{
  "norm_eps": 1e-05,
  "qk_norm": false,
  "attn_scale": 0.177,
  "init_std_down": 0.0,
  "beta2": 0.98,
  "max_seq_len": 256
}
Each number is 128 + 32 x the weight over its row's rms, rounded and kept within 0 to 255. Layers, rows and columns count from 0. Numbers have three digits each. The size before them is the row's rms in percent of the matrix's.

# q: layer 5 attention query, 160x160, rms 0.0705, rows 0-27,32-58,64-90,96-122,128-154, columns 0-79
# k: layer 5 attention key, 32x160, rms 0.0613, rows 0-26, columns 0-79
q0 096:104112129103098111125137111164166119122121157166133137147054069105114077168128140092147106085152158122160155147086181106110130157153104109144164163104089132124161132143132061137096179117155138120068108138177116167188162077160127107203145116
q32 107:117086076080127173104153191066124104137218148134101174116105070141185122149072104151089068056101111074122139096103087134151104077094110212173156072144150134112148129146110075108155114108105137132148077095172142159128080104127171141107142146
q64 110:092147162130147114153153095137143144125168112145113135143146078126098165140132117105115076109130164096092134086177153112194102126054117166177134158161126130105129154130120057146188092122180087149180115135133142104087154154147177078143120163
q96 082:124139103152136142121121173066087114115140115139109192118164080134146127186078141149147072069097129146162095161104137122167157123140190168220144099105116130074152131129092115126172166090162125139146107138153089144153102011172174163123158092
q128 106:066134101181175094095130141129150084146165158146125126150130083156118125145159134127139113067107202134136123067120162104107122052094126155171119099119066077124136139140103105131161048129095097108048065117088161084200118085128143121142177143
k0 095:101123160113143144091108125107143104102155141129076104120111161113139060130114145124098147120113134084101148116121105140137121160186182092102133026075078117087093165122156073095102150153101161147107169055123090127123149161144177186093176148
q1 099:139094130081098113092099160136097112067164135186115122170167104165153130155106143175133183118136113151131147130049183134146098167232146109130116092120108154106141110155113108090163133114102132176137188070114080155165120130166109153088122162
q33 108:116128073075103121104080200116150120147122146146125046156129095149125079132116121120116147142134159163108141117097044184167104141136128117089129034119115108128129155088128058109133170090094169166110118042152048118094147152180109146089181173
q65 122:151130107068159098100152146141130115137160101117130114148185121149104158132129102137138141118109094157125155123151112130240155174192195124131066122147045067159131201087127097157150171130137177160165125120138108097109147123128115145076094167
q97 089:132114094088157093087118125129099110190130063130128139100153106165102148095091078141099130118110094164077182130126093111232124174120139071176126088130061111157168161077160112108141129153126148138139189111148081108135105162114117113086137148
q129 098:140142145092164092099123130138124157075135095126080096130161093123089102164119134177141169078114154155130140147155125132190161115150156099119125080113129117157093164112135079136165148188108106083089140135118112036089163133090144093083078150
k1 107:135149154147141150117193125133135151145107111145119138142108138156112122167125117093157107125165123122167135182160138099138158156140110155206152171143106166137146189113104127196127083134153148128105121159150131148115165109085119159139108171
q2 107:121142112114113175191116060129136165131151102118181123123160155082138131116171179135108083141125118166122090126155155130102177165070125112146083137179185140139100124088142191125139123162142106091117063167092093120088126087106130121112112148
q34 104:121134146188138083154102132149012143114113135158157164173115174111106160134135106091132120094123127153188091132114161167139138180169142078122131139072129098100109083156145182149080122138059137148131099147121110177154126114148119127148179063
q66 087:139098190127116096170130110152153174133116107110142155160099067089125145161109120144158128063133149140155106102175191137130142093094081072078109175111139078109130119170147151132180101096155145123122143123113123123185164103145152122173144138
q98 085:147118121087106113169158089112142153174166111157145164117113093123130100125185104147109208108178079131122131074159149138109136068092119153176149144102144103118113092116150132120171131111137106060137144181125160133157189117141148119176132111
q130 092:131189152136112116142112065126131101160099140102126099210076129124093134113142115150110098123138049112157115140141121075076138112077142137165118122153122123107049144126171106146049179119112071213137102158072101189142197121155139116173104120
k2 089:061184123103124118202144089139136143132121103146160112163130117108163134143192153101112133102106150143153125110188175104086129111107141081124125141108171107105087179076098160094069149065059124141140128165089146155156183126179178140132151174
q3 085:133129124118116157108026129133147103112095142107114202100108180103199047139134132177129110164131124111135122181118100138083121118173073121095183145098141203118096099115162117106138071103160142131133147109121171111199147108175097145159092174
q35 100:123166108185102139186162146140152139153123140137128139090165128119186105090114115105109064057173083119113077092157103128105164090096127117161127114138190141117103160058138128111176155093115148157104109181134173123155145072134140145108077149
q67 108:110147190148197089132141141115172153121113117111121118096130184148121143133130095098118129089081151081115151130160118107135178093125125133171113182178136105118100167153126103135206147153105115143148133161092145151098141092119091097159075148
q99 099:125146136155132161114109163072155115136102181134116154103101136157155144147096127160115125161108083149138069115138146170109045194161082131127191090123167156064148063101174106140148126090137149167172165145111149128136080146143081158130090120
q131 115:132124138178136113106125098183197120100135102086140125135160160118133151143183135178148103090105136116108128188197126081133148111153116103134156166140142119199121180083110178162212088121106141079162131143075143099139178070105092140077095138
k3 106:062142146103147115131151040157151125127160146165144159082082106113102066159116131138108092124117125128133097123151099100139073124084130155100153076109138087118160172135156127098145140111099132077190109133139088174185109102152085110119116162
q4 105:155124168144113117162103156097055152134135182085103132190093120186165133173118118132129139160125135113127134119121135146082097136126150082126155170107141112132083038137146159129139176083096167191181083162137181138112136063070115077135154137
q36 096:140090182154136126157143064102107136134203144110099168055077198192137090136044119123160109100157084106119095076147130144147072126148155105117199144144111165114126056158127144134167135145124165120164086153164127133163157087127181177125158084
q68 109:136049105086164134171170121141134131154178087104123184131122163177103104108138132132113148074145122148138142109137131114169123108122097157151108154190078135127139086165093128144161082120171138100159160174186180036155121107111167073115123116
q100 088:171105155144103064132124137113139142113153161127107180164130161165167076148121122106082078120104101075138118147162104151113167148066089182138109102133187136099120109191093129139110091088164129142106048089146178155097093199139164077137155133
q132 101:132122097073095178126104094119126136143133106120129164212122103152173056100111142085174090041136136155132165087159082122106160097087135121142145089140134095132196121220079128125182128095146113103141106153084112134113130096116144081141160135
k4 095:128159116141135132054120130151176131114106148146103018102094085138114107161104093131092136098112226149148141103152109165145150118126128148084073118187084133100102181104135110100162108127120100118068173092105095124211115079118067134154117175
q5 088:108110175169190089110120088164154148101132095086090132109129089175113164113116177176097146091126172105143132108136175105111131086136120088113114116156076111171081091120114111165145089170106113159151084084085128141127101147042180135115114167
q37 123:142118078109110107125165107107157125130164123135091114109121122152115172105151125122164144102102147121122149162089097140131152179153090176130101202133037153150165136175114084169175114136169107160149122111132190121096173164141108111111128107
q69 114:195110065140157162132177175142124137128129127135128121092127116142173132131151123102154149152164101163074147150092076137152158211144111147167100154120066138116159134131116124199139175100175132196114098072161180148171141089120136127106143091
q101 100:116132091152148108090156090196125088163100062112099126097104130138117157109140119103120152149112123168126139135144147149143162153136117134153094233164057175146156154114105145190161158166127131135143111094120190101101112136117090130078100113
q133 105:150121142129162106108136093128117145141104081146122135150090095147076215161102112148186158118151103159187165196145111136172169146121126107175141217115151141134143175122096140179125094156126133184128109148128195099129168086073081161099117102
k5 121:114150106185112145198161126123111141107135146153167121139114107186088118119124125123139124165118146111097131111121155092062101094110103137145144224127100120127160123134103154163142108132175123093152164154101136138075087130127135130154093121
q6 109:117124117083149094113161092119118138152168118081136091137133116144117175102095076153105125107083103146114136082146146112189122085187148107157111121155075087175114110121125083139166143170103154130184116115160124146077128075063137104144119135
q38 115:145112143147160099122106091132118128150147168119121110122110152134127150147095111149139158147097128176124130149134125133193113129193147130162126100143045116174143116160101062176138138160104148149086108142157102164140135067061076091129125132
q70 142:178126105131149119054130094121141116148146159135129101091154146126148146147096102128156094141144080196124159147141116135214143151222194112154100087164088096145135128098112087144159130149130167152103116115144116126095146134118071130091132134
q102 083:148100113105141113116145091122100119157131081117161097091113129150129172107079110102135108138159100169060100136165131131172137156121092090132134082146085102142128143144153085172169142178167173115118126056156169117110180106118064061115117109
q134 125:183103139106131112097110117133147128124132075134095127103155164158134167118137101142151180099139106117114147168161149155207135159184166113149068157168087144185138133179105095159136116116112148131118102167132156102087128143062103078101109149
k6 140:166131135181125163158199104146143140122129121118122149161141123140125171109148136099180121171133150144123115166154142160109142169079086171154107214140110125141144133114061136203123123116162105144124125151104161110100122132117107115142136136
q7 093:141124138113175095130151135122085149119187104183128162080114086164131136195145109098164169112172136116132161126131131079214078123164169072138099115124116119086143170090139154124153115097094134068175149148158125150079118190124150106100070160
q39 098:121122139120194060090134102118137108163144082132121109167160123183135142128052085130098124078088172121086108115053112169144162123142107140115105122163100115136101127105126084094160175141101129147090140121172091131097133154158184079085151152
q71 108:110057134043092145128144125114167109091147121111093134151105145158116082129155135131089117146100166102090149057109081137126165136147116115136103095148084146189142152183110113085130122176104109034141080165105097149121139130116194128097152179
q103 090:150105180105127167142173116176123141129101100145157135167131095170096128121100130059116127134123148087112144107093082143121097207121109029108158135136117155114172103152177116049105170097140145083113134155175104173179186168139178155121115128
q135 108:113167179112123103132106082094129141111170099170130103120114075156144122162074117169136139130103136158143137108127140135192080114160099095095090120152171115070123129084136092152152093153169097157108152110202147085087086121170166084083131100
k7 102:125153125131092116102143124122146161153146173121084116118177120097095160129073107124109080088157082127172133126167138138188167156130147127118140107101122118141140124096145111207235154102144180119148087114129152161172173054135065109095104145
q8 101:124100183103111147061138108133102100123145168172127127158133157123121161146131139131115155112118132186151109149048136124126099174173132098101096105139116148089174103186094088094146104141161089164129147087154034141171108098119136132145122116
q40 117:101095164084140116111060214111128088121107111155108175163093121074154104160153153136101150203135158176140111130102088169138090188159155132089139064112138135075128105139151106145150128138105111184101103094153047118088151127160099137130146122
q72 109:159108145088170104083081126163109112156141154156121156132148103096152186168101133100107123109161086170161117106178095135128172148173163097097099065157135076078106112101204085106112138124132105167107100159148044158098157079157074150137108136
q104 093:178125139151194133116088100107085072186114103121158187143123143125113154127178108135123124114115098178103120182108084127123097146082173136159161146129158123148190129070167088116168138188102098169114132105101093141059115093099143161163161113
q136 094:165120141145154102092041124143112121119154097168097139164127106124107157182152186138185197140159164155164103201104092193141155123079142132125085133136139127122109119176120135152112120136130134117104115168141123054089153146082064120115118142
k8 095:186157098102104121089087181102128125117084068115113087134199121153144132151168131135176187053113088113157159163161131122133178135132153144154115107096127134157123173082122130119126143093066177179169144173123132136129186097091120093157122135
q9 103:174094148148142134094112126112152139106112116132102122104101108053158113136164176093162137113164128123146143166110129153089120167106139170113182172075094111119163153119089096101155064142059109148096147147075146106126117159143135134062192191
q41 100:139135102160209096115215118146052132138065083092160165119193123108090179146153143125116174094128125128135113187098118150166161126099083102168141114138135071151122107117131103127139083162170122160094093089149099059096117138134116123110194166
q73 088:147047099108170157088145164107030105115078074158158164118112109179097114159146134081122150137074151085160098158101084134118211102069136151128146143154098164110158123195076096110123085175112116128082131068143134067125103125134138114109177162
q105 078:187121147106155184090120165141119106142138153093152163149092126111125144125146115124155116161103060094175143145072071175135168125121160099143123181091084129140088179135148069116100119128070181114184155127120122108177172123126090187080177183
q137 086:141137150183138162151183117115131159112107107150150039140108089152095140087115097137151150101115109116121156140070144091119131096162144080085155130151116120083132159067151130107173141158111108170127157102136084038089142139176155173124163072
k9 080:122142118213066142132133151128112156126160156102139050182173184114158104135122122139143132178119059140198140106134123067091110126171148148090108124079120099142153153130089146162058205126148134204098148093107098164109184104136117072112152109
q10 089:065113124161175092053129140152140048105129165149109084110117154165139086100136075163103140109080147076076084127122119098141071077129117193157133109089161112112137082094145126121171085192165071119144123134119138061129149152113212118141178100
q42 101:114104166138192112122173105168115087144128078105163137064142144154135135094145116154150097073109168117097135150132111098167134119167115167113098151162093115177153120107156078140169117177154135132139117167127135067081156080128117085127142104
q74 110:148050087107146149084075138073053097112152088173093149089130170141138099131124124114119133118146133139128128160098091127149144161145155175157148082145138142114169127133133123120111173147165140132144136128172140060063115083155123148103159119
q106 094:121091097144106178114083129183098089123073110137128146150053178153117077102113097054098093153122170168104122154122103099113164214131122128093142155124126150142152155144162118137133138141145173160124107143110182083111119127160131148131151102
q138 097:178092134171138162113130157090075162131093104181100091119156082181122170089125144152175173094166128133120141219140129169125127126117125145180120178137162127106182125114170129161150123078126109168143122156147178077073170110099096099038123104
k10 096:130114076171109164147140167093114166124130162150089073157153157177161120137163120128196158137158128127205162128137143137100114153114127166144130223145120140108144108121096198183128084047128143139147139150124125065067108122130134127112130144
q11 091:143152159168161106126082102158134078116117165139118083193182184121094130142084140149126123113117117155129095159172085136182122173155110108113112118139119116137156096128034129172187106064176067119088140144097103078161153086103095140177166075
q43 101:135089111084073178103099155068176118105147078142086152110076083157137105147121115122109168151109165136162133138103119146080170151117108108147171168127142110109175144156106119099119084121059165100088086063129160148106185092129081138157074149
q75 091:120179113185113158137117094123104133138160139133096139138135067088064143122074137126131106098140110128160089178121155139138118121136113106141114130137136084092201087097105130150123116052193135154064147156165139111054159107119093111135078079
q107 089:112148122183178121145150108100119119100159057122166168177167142122119133114110108141134118104113115086108108168097099115141122106184112151229119154120109064112127133149077149151134078165076090195136157144151159085078124068090179067116132107
q139 089:131081110084074121189134158120100158121129175124124148112130109160148095094040159090101118142141097090087098065112126141115171164125196084130147091120121110153179136139103144118077164143063185113079126131142175127173117060108165143173121111
k11 079:144150088091117123126133148144114112141078098091109073101139155119099103166212103138144145204087117096155147132154084128121134123122116145108146154124114152158113097130108091125096150189183149149121133065123115141141115115152225159144103099
q12 103:127134159129124128128101216105128092133088103076132165131058165132130169168146116116189174152132147074117125162111153154106130162064162137097155180075139137140090096161155136051120156115101125164137108224130132183086174166140092094134133137
q44 105:139157132089156141079132125114148123155087114109195162108118100088115135087125160132199147151142152181091149165168112054109161100100142082114131132174160082124043140067133124097102102116163077089090189145078071119120172131116166141071131111
q76 096:101123160093154085047131177086155097140127141122105189132137144110185165149061109135175161166106160157127138174108081119080117104139124125081155097118128133127090104157142121142099148058058083147079174147112105142138111152106165150142149114
q108 091:177113137135112133087117186099158119149134146138112173143083144065168111161132109104163165215103160100089139156094130180063164135061143130114154116152155175147059091084100126114099117115095125153057117086105089187144188091143099172128142138
q140 080:162127091140118166117077151119111134140100103162108132108137194085138110143179147112115171093108110159162159196144084117120163150112079148104086133164068173173108073093137166094184156078165118067126150143127099082132157174128072089119123160
k12 086:120074048155101081167096077144089140123152094145113065176153147158120085096106108140098161047109103145171116103098114146136100090130179108089104110148119094163168148154148157160135106135119148109118126152179164089132129174083111097086088131
q13 112:131155107149154080106081166134101074144117140137108178166102110135188156207129093148144142135116130129063124188134103120153082185141157162138176070092124110141188180082124171124171153088058141068137136095122138084092110124099101103126133114
q45 102:173106129171138137119157156150139145160147132147091103105110090136111142147129112149160099141154100134083161128141144114142108109153152113127138099156098152091180118094118084187175139117139103142085099123138128079169062033079084079169208082
q77 095:091119135142131103158166129184139138133060093123094130149093144140148116125128124125153135143112145129114126087138163109126143147061133081168128156113062194145121112163070088157162205094092127150080127142109076102148111083071127071063195140
q109 093:139184154174187151144153139150116143175201134179077097075111078185132134098141096119145103145158102117120135121125111138123090134088140094144143114147118135172132122071108118090158159111168160093142132117169135120178203101071162135137143135
q141 093:123161135157171105114093127104116146109136155131087085103169126120098163136132143186129096141119132152124145155186233140121137159140094136075129186200139188146106071128099095155114193119155048166064188137138135072156116052098131094135156146
k13 098:097105128158136119185174131098177134130182149132092072112129125074156167140174108161141084074116112122179135114107110115072052098089076089082144183192164101124071097195171140129187144099099139087106159131146154141167181207138178093144098170
q14 106:077132125134185081073104187172136081096152164166109165052169145078170093174117128174093171165138091126110068144121113126168107134122163139087163109116102145091150140118117120114110147120205122157104171074133132141158082186157090193086113080
q46 120:104191161135194114144138113102163123115198121111113072161132145189080144132137106162135112162080223122182140124141119145151117087131157111120147158174117146134110116098121115136154108143148094126145118149098113092099102141089127111168106184
q78 106:113120116130111140164111133127203155132191122109091091127124176105165169110118133134099117188092162167163168104132174119067091068101183100150140131183145124178152138105098155127118100102083083113089100182057105097114073105084133111141163179
q110 088:117119149160146157109096172119164150092146129090087088170128162140127078118156136121106096130133201104133111178101106097047117149071160127139173125118103161142102154092102073138073114152121084169087067132112067120103054111147119143129145111
q142 097:107124124105111101104189088084151125166173119127147166162140107065115095174115104132131146152132155117188100120117097176123130123143119173114147120125105148109154095161154145171131086138119162044104090117132120172161102110199108124130155120
k14 095:104141123106171134089154102056091120137157083107136147148141128111126221117098066147092093151150141154090129123168124159102107122119104138120094166142134096067142077139143075106157104135146136105155108046122114164095148109075101108128112147
q15 070:116165064133121092148122162122110156149142092118101082153141098175100134152134048141150133139113081150111173125162175092136087072158154221140102194126148105111087157067126154142181099148145179147160146119164177109067120135095131136129113141
q47 087:152170135134114123136130107158143137154094118096177104136157131131139133124109130113146154097117075160109135198136119114193129100114103152148131127135164087158117165136135131108122183142183082141089159180144094149112108109170153171092137125
q79 090:115113097129035124086098184060091121115084120128085103176173121154136101153119127136114136149066140095139141149075114150129143118148129155139118089098123190123149178199144114113127162114134110079095164147110158135087113159111096116099137107
q111 071:127098131082053143109202134079158157102107132141161074116093088119080075129090150111141104151134115121150155116110136137140111106115119064135160125125143168159155175152118147143047127128148144109105140069110152237109180190125079141113096144
q143 087:165137133094135097088132151106130167147098089132134046149162142112110098122171132157149114044138117158117162142094077080156103102181156087122147087136162116159130127087150162124215157145118083169126169103062073148075102146134135108116163137
k15 083:138091083149114166160200114135108145129118144090142132134135129093150173113135112113155168131158081160130141167157140177148134164130168143117137161114113126143172116176085133194110110088112173151116091154131166108144151132072112081094111147
q16 077:142128107132133123127147113134141168131119082176116032070181111193113153112119096128145114125126114106094132103126138127155152044131132183157056121150177069123166197128162165136127163181143120106146207144125172110126159107143130093113097134
q48 104:146137146103083078088033183159176096146091176109118044061190124113130091185120133127099121124106091164111124106128121101169111132131110117129120121117152114113126150105117099086126209118195146156106135091138121122118126135157120120083138129
q80 122:127078088075064092115074181119123105090106143106081097112111135121115054171084129143084099113107099106093099113054105103121100156159133146153143081064100150117141127161078129056118206136130164116101144090154147092164154119116132159115160112
q112 082:145106139063088103146140129183171139164134122128101095115128087159071067174096114121082093095165119120070159100139136090163121139102116068134103130143114113153137178145100134078118174154174158122135139105125165144187164088089124103138130176
q144 090:167141186079165133131128171087083190111068105161074110120150117162137046150119154164147151124125086118074149110135118072108107119168061110146157096099178153083116080136124101104116151161159064157131164112170114117112069151104125050123144122
k16 102:216110116127092149130159142121113152158111125141101140182110133140081166139139122097205125087172079129152110142103154180170137212122153086109135154147120133182167158136103121146116112132062177200058112124113170164152146125094091104081134124
q17 095:138130142113149084105097204161094128095093111122100087187133125121066120158160155159108159121163118067125165145124191102086116141167088120101134093104172137069124062209130111138142137150139070190100117097111074153167129150175203069130108148
q49 091:179120064036090145115097128164177106131093077099107162084082174089132058148135162106116109126092153163178115118150111131164125133116102148145116165161115099129193166096097121146105132144076130125127156114092167141169107110156091159124083215
q81 094:125160067141153113132151120150142145113111139171084174115164182122082109124116155111121104157138107163151117154110127134155144155176119127184134103157062102133143160067151146145130154147182073101101137126140196072085124076145107099139057135
q113 082:104173105125147116119143135106109086177088122136125157121126169112093105159072094112133115102134105131151128175114128138145077093160116155147132122164035114108216131081154112113186131150187110188169159117124128132141099114134190137180097146
q145 090:136122088068168146119137115153128176093122103112145156134114089146101109106180164167093142136100152101122144098072068085093167093155151060138124137084140102177149111157076144140096145180101096095145129120149090148132164120124144144155130185
k17 089:139138122126127135133158177073096136137131092135070140144193178140084069166150153116140123135166094124145048126142100130101175089113157178180131128116104093148128161129151083118109113139115160106103104125100140094166072164073090158125137093
q18 098:113135164131172113193153150147117204134172144111110127143123125156115141102171123089115110161137119071122149093193131115120132104044138134102123159145157144141104180090123144167131145136112159075135092176158193121032104137099143082176116115
q50 099:132099106161149084163118096168080108142157148107149215160145151130079150131103121085059116104123052144137109149140158195165112173108100172158099171115106112126168121142146173159130157109129151096124216110148124105132092159146165179133104110
q82 094:097076063087111178091096125064154095095103120083125188170113156108101033095183137113122145113133130111101104166069137165095092120137118182127169115133090187170169128118095155175116096152127124103111113085115149086166070110136171145153128116
q114 085:114099132141131141140110112161068113158130093109132091100113129148091151091113118056133155124164135177129126077173148140131161086047183128106129221126119119106162162127157142094155124126112181109172129114135197138092186119119160147124076086
q146 095:104101126099062147102117117119133168139129144088103169141120123163088118122219104156141126186130112131166151173146083123077134140114183157174134127111108149166177110172143169114124118137147153114141158133074115201113098145072105212115084112
k18 097:134144080151059170169204130121139143131130116132169146106140128174138102111156134105142108090165180152117107119119151114103141138091143099132090118099152130119117147189107201109138131134137125121113119062070214087109136107136034136127129113
q19 074:106089142094171172150126130146084151103128116156079147106193173154108124108121156187067132136102190056133100069101156087136130084110125089125131073171119189138124086145156126131121186085157090102152072133136101131154085118150189128192091105
q51 089:095128118197115148115154118130158115098150158154151165070083179135127073118134157154091109137091162068133100078117128081100161114136093182142123174118153136122108137166102159085132039116111101096127129150067137139172076159111151146174141092
q83 107:132132143160119145139141134147144139099125147107194183079090137154148072117160171129114144158125177095105126119115142075109131111085072116134153130108153138093095125136067149116104085132144089164164146050107142101166118152141170187199160141
q115 080:097146147173127120152147136185158116073100197112167126121131163160147068147154123134106170124118195040145116044135137064122168078127108105102135129137128130097095159186126180119148086140125077106151122121120149155113082122151169168190145118
q147 094:098132092154145116132127137102113098162082164127196168129085088174146117108095118095081152185120088142132121103131098170161138124115111196164158131075082124129133125135154180119161085110130132109233118155161190166195066064146134113137148098
k19 095:117111125054129138095083139120116097113154122161135125105120148103132079083106145128064120116068127102106111089098075111136127090135138145142122098096163136138118166115179108034115125153119116151148132113171132144123125144151171130140120118
q20 094:080147064132168106136149161175100122128124105081126080147112136241204143103129127155124151090091134105102143098157158121079109085162103130174117125173103078144141030143151138105103215193157093081128179110146139113039125095154152094119110074
q52 104:081088105049117116123071150152188137125075125099073145084073161149151086171139134154094126147131136086123123130139153131095106164150131111116174094126088144166150096132158104022035103148073175148087083065152124175159153120146146112170104157
q84 103:106062099125179138106088135133085090138126076082074170102161140181158084106108162181110137138133103110164112144113090216138099136155130135124131052111109164168127097093126102086043182151131140173079119092133086127128111118134149133116156123
q116 088:085118139134121076083141081145139105147195142103105146124124170098158119094117123171140064102084143164162127171172103124164140117093166121138111125141094080219084143108091099107103139126158118161087120036076160095086057153124185092125130133
q148 105:112131096105096119134116184102043132117112183165089179090136129105134090094073154109087096103099057102180114123093115134114142117127163155123191127110160109130147066134146125085101161133096111133129124144121117183139095138146155104181104105
k20 097:176106107132140121074120114143078150128068115106157100131147192086102121138113095109196157118115112147144163164130119162184135146151087145148172106122139177151185125107142089152090116149107139170072151153151105108165166115109139145140158140
q21 106:172174165150147094108078184134091108128155111140139205134144095108166199168082182118151138144147132188193122160163154169135120173156136114096102147120079119121169138149137100154179117083065112169097128107103149139130072135100074105068124143
q53 121:130137109088112138130151175106146109109145095160117134135058123112119087135094179106108110112208155092143130093090107148071127139106140135125154039116108205095154139155149054111070134056080121151147089090170154153114135178142074144140167155
q85 098:143156159119164114127169078148128119145161098129157139186176146157123138123110116134129056106141157139157148095140104098201147125167170130156062125131095115150121185110092122160144148143155190121158123131146130163113109133105057078130142114
q117 093:131139149161181136096149118119093135190103079107138139102146106110091227106104098122152111112171094129134150179160107165172120143125139172192117110111102117109182135110138069154154131118087134189136125205238153091084104155137088117116157100
q149 110:125101195172057136152153135151188142064132103087097157088129152147089105131137138148138129085105126085120123131154156142128228132070143079126096160156107160162088156165123110148080072172112147086110118165151158140102146120127119154151150124
k21 100:127135153124131147131184024189191143133103208177070173134104107109136090101150120089110133153102138085162135134132127086157106129096123141139165166083117101145097166125119156143207086153157138095186158141103097112074165162162140121182145154
q22 088:134142125100179099161133125147170137114112072141131173081165136121190130131151162096120154160116114139138092154185122009149110119141132127159069093086138074154143197103120141138172100152115057075177129137121148089051094139112028099154088117
q54 104:160156155154135094096145123094118131105158131172153184124153048116094126144164137161126116147124110154174138173132133079110172161183140146156115175124085078157126162128113179174154104134111096188071110147114168166107119156127044126127103129
q86 134:164133093129049155161119153085180132149086094146174123141090046084156121134127144124147143152164110196177114169115157123077130145104099130131198136082174114116159163137104155190099146066081109169088103104121130155152144149152117178130138149
q118 087:131143147137078127144200128127177136133144098084101173114125134100132110116161115131177100132109187106105120083136154060107182080076152148156177139112099095178104146127080140135133135144019134139138108115104088177074186084121118154147102124
q150 094:119143142209099109121152097108125156188108211159074165123113157142116160209103116126136140124150083168177139143129160149071139125111096147097133157144069158082172045073116161146157131096118128221098092115147085142108076139104099109156131123
k22 106:104122115159108133211139159116092136113120165124129119130108117134123151091164087120115166130107095132111137079078156141030115117081143122104083220104153142079086107179122159107122121125200085127158117162129163177123085114134168089148071092
q23 095:161108129122112209102154150071163175130106122127119104092118103124134140099105154120125140124168108071098184124172105131086202130087099121094118098128100140153115196165166122142076111127102096104143114131098167164146138126109132069075049202
q55 109:141129060115084102104127186150120091131117151126148156064151139170141100135103118139066130091149087113094118174105111134142140144141113136104114162111047139100183130185180116081119163092185158128181098129148162118133135119162112135128156111
q87 113:105136109107113071152140155132079118104106112109145161125102083172101108101109108153096146104138127102088092122129119159113203125077100157152148216133045153136119106203143111117136159121177119090105086137158173085166151055097135089163154120
q119 097:148137088183081111134111124142152103161107165121117155090117108185093154137096116143112102129148096154099152162162100156185123166113139104122106255160052140143159149138140149068158192072170181085154119156121214128173131117152154085097116127
q151 094:132115157141145154110144183112158156123157072103114151161153149173122137124138118115158156108128123062057136135130111121073156086138112081135087056126134133171094142176152113120035149155139052137122162086118066112095134145167138123093142138
k23 098:135124180127071146171154114116188145119098116118164048140143117199171139116166138123191099074162121113136149062104174126070120125122175071146120173118130145104131148145133131124163098158144114162095133156135155158094174130118160190124132118
q24 119:090129132081070101125151118079137106136144139127180152142106146108152088117112151112122145166134118151096105066085136098132093052194120104141147090098155096104068114149135126075112105161169086151174150077101058088156121106152215159120142076
q56 111:073122118161051157167088145090173135083149201117161105136118174117150121126159167171128118162113065068089116067102121078111123138121132102116142087080152161115093144190165166030121111130127133137154095099130134166137114129146137155138110138
q88 100:095159121119084106183066126139181136105111142127173100091114143166168092136112168080112108126139107086078145113138116143117128132086122087147153098094195156093088157166132120057149097143138134135168158084106127157082154164167123179135095126
q120 125:068169112067078104156107137104141137083120131134171111113144167141168099133120151184093142125158079085103125069115110076114125097149133069136141065078167120100076137143151172113114111155144113130181182106121061125115122106125160161130126144
q152 133:079160101085101142163130094131117117113164154133202099113112117166150119094129140148067108135132084112087115039114109085145085087168141104145120080102114128110112157137146144101173151125142112086165148102133075175147105107099177144144129104
k24 125:133143108073135125012094146153142103115117141137131122137145119136132101124098110144152144117117129101181124146119083150186122134153163146104126031111138106147152139103168077097161158103092182140111133097130065121142164123143138131123177116
q25 095:141134154137140106078110127132090122115072211138069136155112139132087125148117140129106154096093176076146120136100122124128094122082123146131151107102126129144148088167120114121166118139121090138081053141193152041119099094090115072190169096
q57 099:153073166103136117056126110138180092108125192154116201083086116121107097130114172158123134096150189107107126094125120095140182081126117162134127132160088165140164122184094055077142084146150132096110114097133134063150135137114162127109147065
q89 093:121076117105142165067122139140121112142109154167144192100093159154135070120101133108076139091181171107117103140107054116153137113114082155138127086169141139117161146189145137103131172092139137137108148053212097071155100099117144139141138075
q121 075:127103164165121077091045150160124036123072150120142155133102198124075085152167131059087130129129191088122133120142120197151133117087147152113146160114131138173087092157097130138116108110078100135073079086169182118116135169102134124170146076
q153 092:163108107098158129102052129119180114185084121143118209119124093177120132096161130082123154152167117149110150142149160167168133158123096126198094171130080105137117123163153150130120102040138129174182112184141203067191153079110020102084116127
k25 075:165120087104098142109138099133139131099110165091143103098181191115121090086118129156119145079079098094081122109075094075177142120160148143151127089153130125190125151136070106151122119173153145123116162146122114123180120149129200108173107129
q26 094:128124086112136113117134108130135146145160074063138081161176130154103171131109079134152132092103106141101202099183146134164155136188178109158098177156107119183095153097127137151146168181129155137157177133129090158095159107103146138107122136
q58 138:129103124121149155083108088162126135142118120073138096138130171144130168143107102157157168136122097139129158178131114091222126155171176102189112086131073119194105172089156138122142138154130182143134149126150073113123149105081116153105114143
q90 156:154125101142156147057097109127123124126142127102138066107173151125113168140109100148168099135142075161165170153112108118218161177215204109143108107127091111164122162075100122127161147189136183153122144155136121109068127147092128115097118125
q122 089:180086095043102157093141120121163180125158128089150081122124128119139152124086121172153108092136111195148157170156144100183147164176136074165090077152093121141112161117120146128130097167184137115128166105125087118138134105118118102103091167
q154 096:149100103116143125107135189100106156100101077126097062114157153135128116078085122171123176070114075117095187125088112118154104142198183070128132121104141142156113125121165113128132201146119164166084162130145075156084155162092157114088051118
k26 139:187147138195138134151167114121134141133122104126124117157138130118119150108137108119173105141144157174167127176134138140104137157121108145120126192152105110096141111125079116236093116125122146153091111118122167101120126122118086132130134130
q27 107:152137148163088163186075166107081145111084076096148111166145149120135142129125142145153152177116071087169133150143141160075157151094133115118137193082157189142114148115156157130109098093111146201156124199110128170168159146095114101112101136